{
  "num_hidden_layers": 12,
  "hidden_size": 96,
  "num_attention_heads": 3,
  "num_key_value_heads": 1,
  "head_dim": 32,
  "intermediate_size": 256,
  "vocab_size": 8192,
  "hidden_act": "swiglu",
  "norm": "rmsnorm",
  "norm_place": "pre",
  "norm_eps": 1e-06,
  "positions": "rope",
  "rope_theta": 10000.0,
  "rope_fraction": 0.25,
  "qk_norm": false,
  "attn_scale": 0.177,
  "bias": "qkv",
  "tie_word_embeddings": true,
  "parallel_block": false,
  "init": "normal",
  "init_std_qkv": 0.0634,
  "init_std_o": 0.0,
  "init_std_up": 0.0634,
  "init_std_down": 0.0,
  "init_mimetic": 0.5,
  "optimizer": "adamw",
  "learning_rate": 0.00318,
  "lr_mult_o": 1.13,
  "beta1": 0.95,
  "beta2": 0.99,
  "lr_head": 0.0049,
  "max_grad_norm": 2.0,
  "warmup_steps": 576,
  "schedule": "wsd",
  "decay_fraction": 0.72,
  "decay_shape": "linear",
  "final_lr_fraction": 0.0,
  "batch_tokens": [8192, 16384, 24576],
  "max_seq_len": 384,
  "doc_mask": true,
  "train_tokens": 112900000,
  "max_steps": 7057,
  "dataset": "wikipedia_en"
}
Each number is 128 + 24 x the weight over its row's rms, rounded and kept within 0 to 255. Layers, rows and columns count from 0. Numbers have three digits each. The size before them is the row's rms in percent of the matrix's.

# down: layer 3 MLP down (transposed), 256x96, rms 0.167, rows 166-211, columns 0-95
# gate: layer 3 MLP gate, 256x96, rms 0.185, rows 167-212, columns 0-95
# up: layer 3 MLP up, 256x96, rms 0.172, rows 167-212, columns 0-95
down166 096:085159165143111092123138071144123112153119108071087147100127095164146116116145147117117113131157124140129146104133153112150139127109113089132145134166109171154131129149108148113157141160095142100170112128140153129108130149132145119155118106116115159131116144090101153078101173111118149177
gate167 098:134157096125153137084076130094097123117101133143153131149176106168119140168113129113136143127118081127104123139150147160153077075120140122133117131095129147127089123115096136086118123123125167134136117116111135137112103094108121160114134102137138155141099087116072093139123139084113168146
up167 105:149143148095141158099116130140141142122116143156164141181097124153132146151143081148118094146118100124096163131115132124148096081144143094127100128140138100102096143099132133099136055127129119177107119137109138133148112109106118106136109101148111160129126110147195119135119102069117148134
down167 099:140120128113100121158144143147145143109127106202141127148108137143155189147145145105126111170136133111137112135071072125093120123135104144140116145124132088126136114129122126107125106119169110116131140137135108056117120151136125129166157134148152142145129118143146130153081053102152117138
gate168 091:162172112125162129143118146095137114111154123142116133094130159132143144155114095171111144114092047160086104147122120157175092119081103130144126104108121152144120116122131117119101122112149127158111133100146093132160132101114150172144141113138130106117099075128108125107095131117085117114
up168 089:121131113113105153160150110127139120179137147107104131108174111084108112112106121134101164100155107115158142104141136128166153138141130146110133148129120069133151147141070120116169112150148147084152127139100117135144135115140122121094135160096112090133181143168071156139147162123157123134
down168 096:140145156154118151127139078126121104128125117041085101150162127083107133101115109151142119117148136150137151119149127161159186119124150110114122138133169154142120159142122119147081130123095142105149109147113147180122089081134123161131115123118126085113103119111115153102147151113122116148
gate169 107:135119121138169132150102172139116101119137145130130133147130155150122145126106121130116132139154125163130090152116124126135146119119135114137101107147139143080138113144090137154103121080131089096067089075173098119158115066130116173137114113102128140160095133149130066120150144095157133121
up169 113:115112154141107138111158137119154126154133157110153146071160135164130114122130094093072165108143119096195121127136134167142112145113139125138082109123152122073140138108097135136124125129118085118121144080109086139093172148152174161132116103116143128143099130120127116132121147104154140148
down169 110:119139137171114148120130139133137127140085111114099160127128124102192128176147131142151108112151173132101177155105080135168108084099172085164079161110140142150113161166128157112145118131125146149134125155147115152162085115101126118134114134122096127161134124127138128134119111161143122140
gate170 111:102148106113163109158153110085139105145107128095128115137133150141127134152190112185072162118123148113137103139118110141178121143142109090118109152147135137114099156118141160092118141106119169063144157100092132154123099136175132121117120149148144153104173119134134129125133152148127134129
up170 105:145136130114142114155132157134093114105151130137178149062146105127117109106096105119130118164147157107164109128113148109097096127126146145119142126080119137075128139192124136122116101148100116144158143147113100127127155152081143139139119064087128116128129160145147138115125135123089179143
down170 103:157088151104110097151164104135126143096128122139118140121143112132120163120159159125127132114151191096148135139095113155092138159151157136094136105130097121127174127155122139124125146094134135169130102153146105131129127167174059086109150124127112151171081128096110130125106127096112113120
gate171 102:154187142112083161122129127124112172155137178141124132125090109132163098117152153112103191136072141145163097154130138146140116101127113141155111107100082125132172119156126181124102157147136129144129127157129145155114112115138116118121143157117093092130127130156133085097143148137115129132
up171 107:137125148122064143107160137133117149151070111122124135138124098117193105117095136111087180149099136118151096143103143113148095100123143129113095129117108134135138140153127177091133141132126133177152144163120141193105134131128109111092140137130114152102126130136158118105144171101104109116
down171 104:110134152096082154111120143147084117170119125153145132104092107165116106112115134126080150136113100139137125132133062119135162103116102121143131096090108101122141113157130159112114127138154179131138118177133145063119131102119122138160159137109122086152174147140145116113108135168148133140
gate172 094:156151167132129168151110104138146103111102101135135118113168102125138149134129116093115188130086162154157154133136117106105131092144093106131120135115107140117137108148124139126108136136162145134134072091145145147102175172130107142083123117134104158176119112146078142134127138123151187138
up172 104:108103102109106091123134141102148129134150129135081123153095132095123104120162118119129086118137108101080121163125195117151141153125125153122111120146128059129115144136127141115135131132091137096104184152095169108131114084114128101141167095124124096091115083110111108104130112144134110130
down172 100:130104124157148142160130077144152115113139108082110128174112114129112140129138147148089115125109119102135107128136130101152114134149128121154160096108148096117077105128118099126135108111100130139103141111151106073121138121135170097175147058108184138111125115108131123062155130122111116120
gate173 110:134111147121149151164141176126127163131082181143174149155133115123139111171131124137137137121107119148105111124136163146132104110110112116097138122098147114178172142111142158087144098096088154123092166138141141131149137127150132134067131093143116134096162118123172116114174144125151133107
up173 111:100171144142104085098127122132150117125152133139060129101129102100092125136144127136097114158143130131131110116149137121125134143155184143134124130122116125108134152108100119165138169162115118177146142147137105098140092167073143124178135139129110123114082109139102145175115118119068143124
down173 107:121123136069112105103172116120191115102146166144167125092145082101136076163158088147089141117116119108110134088101111102111119171101111102171137171155159154118138111135100136129116131117111137118110142161126122147132143131130118112131106135141110118127117131097083159139097144120100122131
gate174 096:133118155163114104165121105114124125113182113150088141089147178099106141131141086162193155169105125127150130126109123130096099125112131102143130125146117148142086152131144148145094075145122156104137143133101103124102146121142127135145129123144146139144129058149090077134123126119128129158
up174 088:153156142110126155070133164103123137117116121109145095114135128119157160143140153113113135134122155110128106140118154160155134071128153127173164161121151155145131121117150135069123164117109155151095146104117133136144099146135141165102117179083117087146103125103167116144110144132152179106
down174 089:124140137097133115114159136160137095148115094082138120146157162129116138161135100156139117133127150099102138168134112133133129125149136158082139157132144131090130142123131145140097163144115123134144087085079143162145126127054119140149111131152084145144140094128125121205131178116127120122
gate175 104:087128125121171108107090124083132140131147123116168074130141108116155130174107123112148127101081118119098148127172142137109143116124118144175103110135130107114143051120149143080114126116143115088100104137115118159149123083114107149147157115142149122085128106140113141088110152113130135150
up175 101:118170132130137141129146157165125169141104151149123140155112157154116164140108110162142115094127146099165149131105115189084104067132125105124130093133133140115142181125133126159155105118152127103129148092102169129125155122143169080156133150143110161118090166137125103116118127110110111106
down175 099:120152122130085141149108127137156131153097071096114131140087135140181143125137155123095135162118137129131150127144142134114077109138165135138155108178100143152137124165127104142172075129164124105111126111118118123158137121099111106164141135138131143159120107074142119125102126155098075089
gate176 101:079134131120113124155127125095125114096113152133103143128109109098122097113120108157131162141092123146128071133114129120120109172122105104134100174101132141129114131065162123103115141139118128083126149136147114149153138146118147109108141189138152117159144080130128082124140118064093096108
up176 083:094133173133147095163101126113095120089128117168158107072112151129093120155104131099077141143115142129158100160105148126154133126174107150135131109121150125145086113128172117102089119108116109138119117156131116119137147138128137131104077141089154108064128139133142130133126117155135173155
down176 088:139112146185134100081142134165156125152125134117111123129145119158148110132106144157117141165167162130088059170123143126123106173088137100129122105146132133141116113118135164123088159149106108163121085108153158103138131174116147137167133148096112119119127126151122137176129140113117109162
gate177 097:129149118177064146152123117107126108108109125162116163160131151124105145126144149078116131131140134172124131094089137116146116091116172161147103155127165114082095111105115164112160148141121091115095155173118100133130116081104126116156137117140115154107160112143109105132138101108138097141
up177 090:163102110137157116145130091132117115141128157187173130127076096154157159148112081136152118118123129115133191132128133123161151085139129084128150123163111088169106110150150130155164129143151165115114164139148140109144124120131128111124090106116155105126143104113133164166152108150119105122
down177 096:129145143101138143087170113104104139172146154130135100138097166140108113137153122144121123146092115093147106115141086105107130164140102107158150143109131134141145166109135108159109130110110133100141126145110165069100149166174120159157097133137118143112094113133059159104123159161130124130
gate178 110:130157092115096112134132177119188128127120163115120125126074140132132081109132179128144191151146146163149154123113141139143102136136126147144157100124149135107143156123094151095103125139127147147150122126109132165127124092097104192125159118113107168133142119145158102121120166151147099120
up178 116:152135113093108113135131127124156144136132150122101163145120086145080109092160126115181146153128145120148125123155155113095101149120133152108166110095109129097158146170176131151164144134118122170145164097154102147131129132138116163096157139120133100129153084078161141140164110096116152123
down178 118:123186117110145144166118135110149157148159168125101149144094133146110102127135136073161150158097108167119093121093150144090112132178131154165126135129121151120144151141130156124163112128127103116084089116110144105126112125114106127147084091147109146123123112173100138134131143102112081159
gate179 097:094108140134136116164130158118166147138147114118130128153110126118122149129083121136117134082127118109109112169126145088201133142147094101122142128202136092112144133113146097137128150125148141128142076144149133151134107159168122133100105100126119177115133138124071092121133146130131143178
up179 095:151100150177150113108126130103145107127096116125108130135144127127120081111159147128177131123140120134112130177134155141110104147122175128105131172156172148131155139141163112181096127171097152119137161156140125093106095105150122139170110156145130082122169125131100134143144116170093119143
down179 100:135120172144136158090111094172179159160117104147108110119120181105114148139099139103163144112060146178116106133152164147116123119124126148111111147129113126140150133098150126138150179118117168116160112160115115113134113110130128138132136178090137109133095143134137101109144170125148097142
gate180 088:138086136109131142123103169126141165083138108175123142129129124150126142143108128135140127148094176115078129109152121144140145121155081118159091094138121102105125156139122203135148183157145130148087136111141156123175148127098134093117135126111118126107125104153096166122134112108117161146
up180 095:138129153098118154130135116153142158114173174124086131133118114190146080141140150153133125113127143107116065107105107101127111155113139098116107120177123126129149108114119098140118117106139087164147095126182107127148094162117124124165085115141116109109116158117099112181148110125123111118
down180 099:124130150109128119120140116141136094084140130124171108151113111157140116139127128141146125139140139107097122180153191115115126151125127094112118143162112066127096125144104152166098105156123114150139125102124122213157150138139131104092148135126089124102128093106122074151145135120171126121
gate181 104:119162126111079115108126170104168131129115129125120139125066145116128176108148137092114162144138134136104146095116097116163155119138128075118146095104106151133094105087110168117163135150126140119128120100159176134123105143148096120110132120166109084116178127171104140108137157125127141122
up181 105:099110160119173142128136144157113147087124090094127113128138106094144097117148149194105116143113135161151098126112118115095147137152098127140094125156155163109157083110098080147114111109113115139105124151140097120152107133122144165163123090118165149134099165129154118126076154116125118142
down181 103:129137162122099128119119081126167159101097136161156090131131122130123136118126122119108128140107137115159134141126192136112135162110162172118131111112159098114145124150133142127124079151135139108089098100129151206160156125121077153085118112151167135153112121107136129153144161144096138135
gate182 095:119122088115131142150109151115128094146088104117129181150111090119126124127145104115150137134103155151118157158093118134121142136143128143126165128125139133102184129139085129131078104157128126109088158135134157122154122110120073089114121098174176121145155098131107069121175119132129110112
up182 098:165152111119134112150161099151131107125159165126123141161093114147138115105132162112132112103129131144124118120118139117134145129121146106113097083111119127107177102133204159144130094111181139118154129131109109143142100106118098121102150102063128093157152144116177147122092125145104147088
down182 099:137184175132123072144122139125111113095137120137186154099140141132097089143160119188165109094100135139150139161100185155123126145150150134128130164172149138109101130117126125104162095148143139152141124130129136108119135107116129130124119159111137094174102117124095126132131174155108127129
gate183 102:146114101092114106113166128110131130116147110088118111081095099085138118110125092114137169141094088111120138128123118126142102175138067105085102158127130141149116128119162127130111134121126146134150148145150127146159136128148101138189173117116146115135104097095129125114106138149159152193
up183 107:145117142140107090107164135089143152139104126139179153109163128123147130107117113171095141101090142115156137132140131114094115106109092157165132113167142154094089172172107095153085117094137134123058114128121099131149132124117139142124114115115136113088147134121139166135172123118140122098
down183 109:100103128155134160158122156152113134126125108155136093126145140154108101152107154097112126098086184179134129135128136134112126146110154120150128113156135109129135094134144181121120111106116128145083065184132127051160106137130096134126145153111109104146138094150138144139144139166123131120
gate184 108:107129131152087117141147135156125122114105088122118108140152169091126098129108143124114157154133099158144108143121126130132046164105123104130084107158128138155111156163108151116105146159149142133099097123092149153067164132122128181137144154095121153115141132148133101126094164117131114133
up184 109:106147155103138119143107126162130086126107134136145120141134108141132141042099137133098104154173132104098128118133104107164137153177123134111108150130128103161136139146119148080104138132156149140119153116128163123119132135145106168106149123118086132100193154159165085135154113101126110112
down184 110:120153161104133164134105113164110107123071190152149093139128080114160135103110120154145139142141111145101144161106121092127102153136179143093141145139127118145115132151115105118101113130152145090128165097148084131130091106144159158131139138125148132104179142115125141176110162146109148128
gate185 102:100102150155153133156143144081166143135125124119100145132124124114161133144114131103103156103084088133141117125118131116115128125123113119170125098152120174135134098127114174035150098122157085126098135119081150142116104130129105133121154163123148131099139102142126063123158142123134107126
up185 092:144157145118133169119109146127089079075139107118181094114120155164097140140116147141102125161121129165121129142101118148157137118180149132130138141105128131077140107133125110124112120126124149128185128116130120121132115087174079179130100110117093087142110108129134132149129160142122170100
down185 096:150146138101113127083117153131121131109096134134163107149128140148130138144146159127100127116144110110142165138122175129134161132085165105153123135126128111073123142177101154103121175157089146103120061119152132150108131113106123125129106110158140116142119112125112108130130218140131110090
gate186 111:136140117085108198140126139105140123122066120096133147144121121123114148124187143143145118117101152127119114122108144093149172143142090135085131115132079143153119152148153139104112088112141154129134124114093150169161137138147104135104137104126111115126166121152132089116171140120179111165
up186 105:101121115118126134125155164109103147151092154078092140155175129116126115148121141132111078064108113152147125135123130152163146143117135171136160076096132111127168121136155142088145142121150157127104122122166136133129134106146138148112129101097126159134127083169121122128117190171117119126
down186 102:138064108128125160113132150122076130126144098129081166117142111130096159109094149144099094128103150143127153140105142133110173088093122149131115117128145123156136188138140138120107129144138109094111153098132158123106129140134139121093127107118140125107184093166129094106162126131187129119
gate187 089:118087091124115166150138139115131107115150143102163120145131123100131136093190135150090116104166153158097101167128122163156096169125119089110143158077147134110128153159130093125135144131078124108056108135153131145154137132131110132131140146109145144141178114166129113119136136113124138132
up187 089:128129147078125132128113160175114128103167113150167160101130084151171138117120124140149169113148103094130141150160144130113137128133118106156143113134083156165116075122165135122147136149135151126136162146117100104138134100122076150144135131119130124165182133099109102169135147120108141075
down187 091:125157152093100117170145127145156135130126146083130124148118123070133140107167120118119147116130096150061114140142111138130098150131132119134162195129129107097152139148146103137113141080148132109123112104124165182111140107118116118135122122126131140127113082126130094169145181154114143080
gate188 096:138144176159121120133126167091136136114142109091101122111109134099139100136095148093136146119111082137141131136109096109143122125147099136114156095113168139125134137142117130092126160170132171131109119157129134143118154150109112129092192112113144109106145128159062073116160127121106097171
up188 096:085112149093170157122118130139140116166098078108150118119125137136151106159144167124112159148138121129118111151141127109152129113162137129152122105156132119127137164138077101083112131062132145119124134141093122129131100141099157099088122096160186171089155114114133136118141131115157142094
down188 097:109153095121150125096132130157109118153127119090160077105159132170129170126139116138150151111084108131165124135143083136144036118119111116128156092141112149116146109115141129114130191110124133098151146085106133155111123157113126124108123122086129119130098110106131141135114171121128126163
gate189 098:130117129114116122129114163117127132121129085133142127147129143137105139139127105116115161144133112141156124142179138098073127118131136129145104153138098191070133111133115124134074130157153116145163117122146087128101136117117150139223156152110158122121124134187124169133135160111108121134
up189 095:139093152128115148093106121106152140136151152117150109104160143136116091154107155132119170151178105119075098120120095159117098124137084170133116143154200138128117127121093154114084133113129123122145105139107133129121083155125158131143165132148143123181152154126127150108131119171123155141
down189 099:129113103110150123137128097132162154138132123123094136086099119103108113130131131124118149150135166167124064168110104101091146141135089113104116136136125195163147128128168115144159097115148125094136090101172178167122114152139134078149115106129123149113155124118126128141116080147106129137
gate190 103:140167111143141150120130119114128166106059109131140181103143102160126205163131144136096146092157122113144096141129118139106154140118128116114111123115137175137135128178135132137128165123104126125149121123138117126145153141127067121153120126119111150147130090160107148135128166176125174103
up190 108:148143109111108094107109137124135152107157127144116111179137112109121123141101049156111123150114107101112092102105123159161115123135089113132050126114118138107136104118132129126189115141115096128158112140130148113130107115132150080175131141189113170131115118134128114144148138152119134142
down190 111:127102136164142110170107096128138131153117145116118102122130149141160133159139139159089131172108114091096148134151106139169095040168099110157104151140135118118132105144088140115123176150105131108141150089136104090119111072119130146137115129138105155156137149127112099140141136145114144138
gate191 113:075109190140110149144138139101106117102137112109151141153110147095168104108118114090098131094122103122121135150109125143134096107131112126153138068135105168101141149117087123083179126132117106137145116099149106137097127134132122088130137151107144165143154133144143097107148174107174154133
up191 122:112109119148155153130146137093095129094097112132167106141118175125200127166135150113113118103118110173103145143129126135142088146132134139127119130115111124105172134082126153121149141156125122152181125109145158120105142113104112134125169158135162113156181136158136122097129155146188140146
down191 109:090162154110128127116159141134128154138128134115139161114165118105155113106154121133129126112158140163090130129107154135117126108139105112136132129093154170131135129103103106147132154116130164162161098099162137062096117117128140139102130143131111140191145169113164099072148109107184102144
gate192 100:135116198105091095128122127133127112078129136134109137113088146110131169115150115100119127130146125129166114157115153097108140148109109102147111106087131127091104118179124155153155132137129164109102116121138135148133125130133113138140162109151144089156123031137116143169156134147116125141
up192 113:167130100132144101120134096123112132130134124185107122188093146118094150127142120108172110150100104125142142127130122109110129107100116153108102133119112114135134145129129131174138169093114103158157115139143154128142147117126185127144137126156143128131091139088111173112172059154132131178
down192 106:134101076147142092115119112137112105142164127132141131115129114127119090135144145124136089108104132097131160088118131140148147123099130155138147139147125095139132150131101111132101139122121121113132187102166119038137124096159139124126114144127132118124114178127121114133129023123133130123
gate193 103:096125101142154098137160136131119152126150089156134124121148092098131105162172141123146143157110140171099121181118121141133123109119099102133111079128130133086113135155170158108109180136087118122116089141168145163126122124104134135134102107108153156121137081140091158094097136132155162121
up193 102:097121107115123131116129149097137149114139168123123131113161092139085127100126111103142135130143121128129101095127147092117127147123114158143155138148097167125145109153164158118113139146121120084162089136118094115135110176155141084097111134106186152117157125087156137142100141168074139183
down193 101:111151142142138109137160138109173132122130159146133146091124083105091135100128142126170136109123104154151080137115145144132136118096135077113115151127146139128161134152152125075105195130140142122147109115132124168113135134142158138144093123156141164143118114093135177106133152146091168182
gate194 105:106130137106126172108097125115123139116122166108118114135084144155121074093180143101117133123167088176103099159113132120106133113119128136113125103148103151081129130164106153132105169151085089131129099110129117143129120170108096133172121104102119147110161104090168121132118130103126153114
up194 106:075139117120145131148133139101113112103130098152129154107092186134141125123123161090131134154103098133126125136141137113106086137127119119184102141147169168150110165097132131114167135152110134125149155136126088090096099122161081145146135122152128076067148143126167136124137123121138157133
down194 108:127106129149159137115158135114157148139045128101144139146156127136132134123145127096119119122132118150113114160138040127103104129123110112138101144139100158105124137170140113163159160158109103156143093108143100107094142125086134119137124114099098125101125167080137103140164154120105140117
gate195 100:120145114118120187115156114101082104131122126088139118135103136115103153076152151096135133081139106165136118088163136120144064146083102128162169141139116153115110115132159136120124127100136090129109131106118131178129096139114106090179151129106136132103146136130135155090123132108132126157
up195 092:147151185133114158099163126118126151100134111120103106152151112130076110155106096109087106102130107137093117113132137156160121108074121148090134131159086102166114128126135123129104137131116098134077151105124146156164130142115163125120117137142137144089104084115102078158126133108149100154
down195 097:128131128153087135108106117108086112133143135127119118079091073142142122109124112167141117141149162138132129157132105160090196118097102079128128122138131143115139132114161188119093118125151153115119137152118110152155155142138135139128111086154090085128091149186140118130116100134118129148
gate196 106:129154124105080141152110110141116145162095083117118146113120088128110133084125130053091162126132130161127131150175162061135131147120135140159139123134130141120082081097124163101135118172166146118149130120084126117133109139140142161154123138118145091089113124139121123123122136105118126119
up196 106:084123103138102150116098144128079107141133129087114122095107080164133139105106176090137129170129109146121103138117110142103168109119153106182122087117141118115105111146129129129122108144147185138124108148131111112147106110107138133144152071140127090149125106120159161143112078091111126110
down196 094:120123122149120154119120149138152133125160111086119135103113162174087111101135127139115088111135122124126117093123118141131133152120154118081109126148122116117145134137128129105144160173123113100148098150132128002109163149151126108125105138091122148113145153105113114116169108115100108135
gate197 099:170141116175142117158107147124121110127117164099117097142094193106137168127101115163111155110142125133140134121128144147152074139094152140157164140110112121159123144132097071149133108143106155160110138123177112156117124161123134151076136133132108142110116135137088115111141136095118096092
up197 103:098162112141101152153091106146106124147110155130109088178148105128119132146128076129137116082120130157148124125117111119148132132145122095152142109107153119133136140154074109096131081114141159096105101126055133113129188101134132174111126118099132144103125136141103112134154126147106091107
down197 103:104142146151131116133108101133075113116133116109109082130096103120103121169161153132154121174121088114142141170089139162151160084132106133150109124114182177107182114145117143158112131093155133101119149122117148138143130144121135130132131167112147105111137180092149125127101111138095137101
gate198 096:172125139132136152179165089126123110122143079111130166089115133123164142169188106100082089153119124089133095113106138133140108145110113154103128136124110131111113112136113138134161089148147078110121128122065127160134109097124108125088104135173143131137112136126113121105122133137116135163
up198 095:137109127131060135145133134097145165104141125138121104112153053123121121135116126109145130162127171129169145128128156163094137120110105123174102135110129166157161132105173145109133121130098141118083114118130141108110116155138141121158169145114132165132129135182168093112124133135113179113
down198 093:149166148122170143147184096112141096130100107137153143125155116155128203129139102117141116117117134103117124141182153132159141136084160112094157132135108096147100097130122122155156115172155122119159141133126105143150117105127112145129099115099134158121124185078157089132114116134125128132
gate199 104:103123120134102172071088164104110124104101093134143135151138119119137121131187131128110127119119143186131124131155104152155107118094134113125101160153138125127086123117113071135103133122116131073108101115191116146179117115126137122173106112153161145136139116133148158134107126146115128093
up199 099:121156091164118101141106107105105106095103121135126132135139131172085119137119156149126068140144118150102146129095143084165128114128113156147103069122106126143111126123155131110121125088197118119131096134109122135121133102130141150100187120130105147150108150120160142114139106113122168181
down199 096:138134146124147125128144135109188127149180148159166142127139129138135108155106105129152152159117151105176120151106149117112116091106103125091154163125130101130157126094093170137182167117132110164165147122105109049124132124126133119126124113111189125150131106126116115132108105120110113140
gate200 097:098171151111140171131153132103091126127132128132142120118149139157088135121116093120126124095157087141094151128187140137128125115135136093140150141147123118127122127088098146114164130161097159102133102140066148121133132133122155129094113113129189171055097119139129124156133159112114124107
up200 102:081123125098138149124168135146083126135131125170142157119137148157074130133157109119115110132120120140121108102109081120081116084134149131138136099128113091085148148109091136144134172105096119156120148152119132087097115167109127130123122104135122156124182154156135111151131097103162169096
down200 097:126093149120138137128092150145193105116134132128129140092138142141104143120152161116164093150115110122105069131110110091114131164079153137144111129123141109128118133169139159128148126156118162125136118173154108037149121161139119106142166166135133141160132148106101125114137110119118141110
gate201 100:135158151133137119129074157087102115097101098171124130153063117126122128119120174129076136101116124115142093149095120115144135107152079112170141116163156154165129144132139153143128140148076121131137121145122125138103149133168113138112117154118102141155107124164128088140111131128143174087
up201 107:150128146114138143146137133128188121136112136136120125117098119125118098116120122116125155137105106133120093175067119046105132142126129134100118149113134156108197131155132116110108127127115118116120109152124105137118121160132089075099096113124117160130092133116147110107156091126176098080
down201 105:142104149147143104121145104140109123113108155090122120159116108158114133137106155179149120132120117148115140162139048161092113153083105123131159128144132108108110155155125154124088144172083161124133177094116161119106115116107164108109135120064153127124126115121129155127133147144100116136
gate202 088:079174171099112112148079172104137120132097167120097105112098126172171091129075141149109147111098116115123120158096117143126108134165119111144126127129105095158124099141173173118123124147123166126090115115157117133142117123159086128142136134103121108113141126168114143161134146142114138140
up202 090:118149075147129082130166125130136149178111153114136094113107149140149126134116134135149161145105139096165126167118136118108097117147139121133136121078130118102128130157176141124140145182134133121101138145150151127110139129170110092134148142099139095110140141118098151142128111219119155169
down202 089:089164131127141132118114168134118125138105155149115126090132157176139124176115078168130155129119145090128163113152134122109109127131126134163137168105135141152149117147137114149117123123125099166121139128116123089082133132113155095109130129115141139132134154121142119136110015136158102151
gate203 103:140139132133141139105111147140139163124133075128161134121127151121151118132095124098091173158094113170117162132179123112100131111146168103160119147094172163139144129117145139153131122111130139080141106199147123151117094131173098133110103145100146117095143109165136124104130159137136158108
up203 101:137129097145160143127146136125119109115133112141176150132096161123142094128123166151156099090088093146097136182111113134095140121119094130087130113155123125129145133099092147142121117116136164125112139150160127161144113125180121196107086091129097138103156135151123090087107130146152117113
down203 100:107158114185152174096123153150141155127118153158152132118131115119119128090126155128138132131141144122131140135181119126147143172136148104093141088138147145105128133117189131128102133142108129153118099106113124097145118117157063167135115149082139130130116117185143113075163139122137092150
gate204 097:122140128098119169150118166132133140114146116128149111144181117120104141113163171128097164129131137128128118145109129136108113114163116156175119139118122141159107120140116113124082131097114114148134159169113141176122119088073155120138157141142141172074189119128167113119143134123088174114
up204 100:141125124134138102140160145147187084154135164133109151131128148150057110167130125125124133158109148135174140149092115124148124137139125132118130195161118160103156168113138079144124144155136136130150080119161136132124166141150158122112163133067155127125108110100121103138123137135128134115
down204 101:130141107116126124167137114126162114151115128113091144110146110190085141148106105114134097145094150142110094125121094143134105162108125139169155150164134134153115114101077107140088162154103175106156135114167171087106114144118146118166119130130107134131134111111125161144105149170109132087
gate205 090:112111147122092121149100118135139084113105165121109107083136118160141132132118114136082135105096107102167123132131123145156136139098120115182126110149141102151116190148160113132157097171136130112151135139121070144102154182112145114074123143102131096152148114086134137142143130095130107126
up205 085:147094143120141150208145089125109115093150103083135149152109117126177113126159126105171098173150165106138124157163117099107097112118116104132139138092166149101123136144155115158117103134120124145134134156134136144131141129140134140126114190127115118120094110126127135068153107119116163134
down205 086:125118131141141121151077138132116122095101136137120132105149151131150153135157125123136167160106112132091139149111171143143101128164147091134074103098172143113131072095132149106134170121111142115098128122184116154128180187123127104121114136132113127106150144152129086150145178140130110127
gate206 102:136124062134178170089148086140136123118134122100135136158111121106149122128121131132113105126104135147125087126135121137120092098068153125136099133150108152129118135162111157127094160086180123103146134093137134130111078092139171134142126160137162131095099107108135133092108118121151102102
up206 106:097112133120069084102148132118089115169102127120119123149130135119112119097101124158157131164128089141139149156128105118119131085126174126117146104131098152130104125104068145113135138105107085120093117127150117135135174160142128122087102127089128149154113114143153123063110158115115091117
down206 104:117134135121123152134138136110103104107153137169149162159126124089104154171145126150100124109115163150121121143127165117134070128114148116127170130148111123121160149129091151126119149151132166160158137105128145144088123037126111141132166173119137150113112113134127130168121133103105090173
gate207 107:167137135077155154121134106119131133125138097132115152060098084163151160144116179119111126130139137115130132158151148170065128111076139146154140126132119148099114140127128123134074183148165142117137144114120156114124101125111128128149116138111152136143110118145139126123125127163169158078
up207 107:130108131100171142189138127150152106105131143119162089125102105169142109132129124170123131086147121099148089130092092111109123140114107132163153142152134132102130180148104133128101151110121114088092129052166167130147139129140128116152112128109096117142109158159163135109159132137122133130
down207 105:117127124126134148154134096115151100105143113132089121124123120109137158100118098072150132122138163146142143087125104145152134136119124108151111135129119093151126118132143122172154133118136151080153156150142132142095120110110159111055174127089195138101152168138154133103135080144160147145
gate208 112:125147161127098119110100137110137099119135127108148157136140151100125153138113145140064147152084115154137142144142155105158121145128172066107106107130141140149138132147112149068095106122141116139123127141116118159113136127101167157093108124127116189123129134152143090123105167107180165102
up208 110:145169137132123100165141130145183108086141099125133107158153145138141097145135150129147120116116134133145154114105132135113166100089151119104111077164121153138124153162073114156125077119107081116155117129072095128139107129137134145100133123110123172122116154121122067104113146152149117134
down208 111:110148102169155146121133143132131154097116137122119135123135117116157165094126119122160130099164144151113147154149181139133112109099089067170125118143126126108125137095100111183078150121154113140104157143130146177154156144109130116104157124056122125138167106107115130149128104100123138130
gate209 116:120141140127153117090115136146099162093131120094107095124128147118109126107135116127128155089149067144151128134118124142118101156172154111123168146122122126130117125119130136094146134174136148133093120159105107183129107124112130099136076150112152137115138132184091069109112189105115109145
up209 111:149164153090104086129135097110116122152168110113098135124116134108117103110156128111192107129123099080155137145115128173141147118123125163169148116159145134127096122148120123090107142148152136140128142191118094120143133095166121148103123144101144095159126116108098127176111133167150141162
down209 112:133135124110116076130143114122159118148139131069106150151160108108150128168120139128184153071150083141126119184147153154096124140163106137108147145139146113126123146161157194131089144157117157120116138136135117162127122107115128155123122134109099135111147153168131081150134163132118121119
gate210 100:159115132107116176103078118115185104162086137124107180147117094141133097143149120131122111113139144102113078158160107152145120113140108115101112086141121104109146157127104130073088124123158093140134135134128124132120148143125098110157181132143106130117162106102092136086126129130161143136
up210 100:126116147139137175154108133118119084100176158105092138126145155141116109097149137175124114128099146086098134136087120081175125146132156158126175100121131113128173079128141167130139115094126123108112125129113142094133148088176125153126129122117122130160140156098123117098120121167138137087
down210 098:128128111128125099101137139121111163113115128118115129117124127118083116137073134136166122120139147144108135113139147117127066103128140121116111125147099140132070127152142136155147136163134139112113118059155108155134124111085140106121096123081150133104086149130186113151156207119141155125
gate211 103:138132141127102131114114113139121125091156173124094120157127116167108118128160072120153115131102127126129040118152138139114159119088130075150146103120086125110166065123106156105142110123126087119121108085131121159148144128112120122118136110144114128155106089123099121118164119126102106135
up211 103:196132120129122102159135147168107141116143117121130125112127143143116100113143119143106105075137071142103122126111115147148080142089118178133162133093123126125145137151177158118134151100140092143146163124127153122140077121126131155080106166096110137128160118108136142143148132093077136140
down211 107:130072097104145080130115175130142125089133104127139130140093144141180163143124152113122098128104130129129084143108157164113131146142125165111092120143141113111126142117149163153087138126155133146124143141155135218120148140170141136129133154125144127146129149130157138130095084114112171115
gate212 102:120124112146150156115124170127142096122082161134126153130181098114146124151167129125140176106136162110125122150166149177110113139149123112131105106126145128152156077127142100107101125096114142131102128143099168143137165136114147145166120099156149133134151099143119076091159148095177112116
up212 102:112097116088167122156078116086130154138088117112134131166129151144128089139086155148174130142121102137112146129158121113151168081107120120151127130130095124166158116117116101110098131110116086131137117154146143123129135077157133154130179135147094157142118105147070112127104126154128100145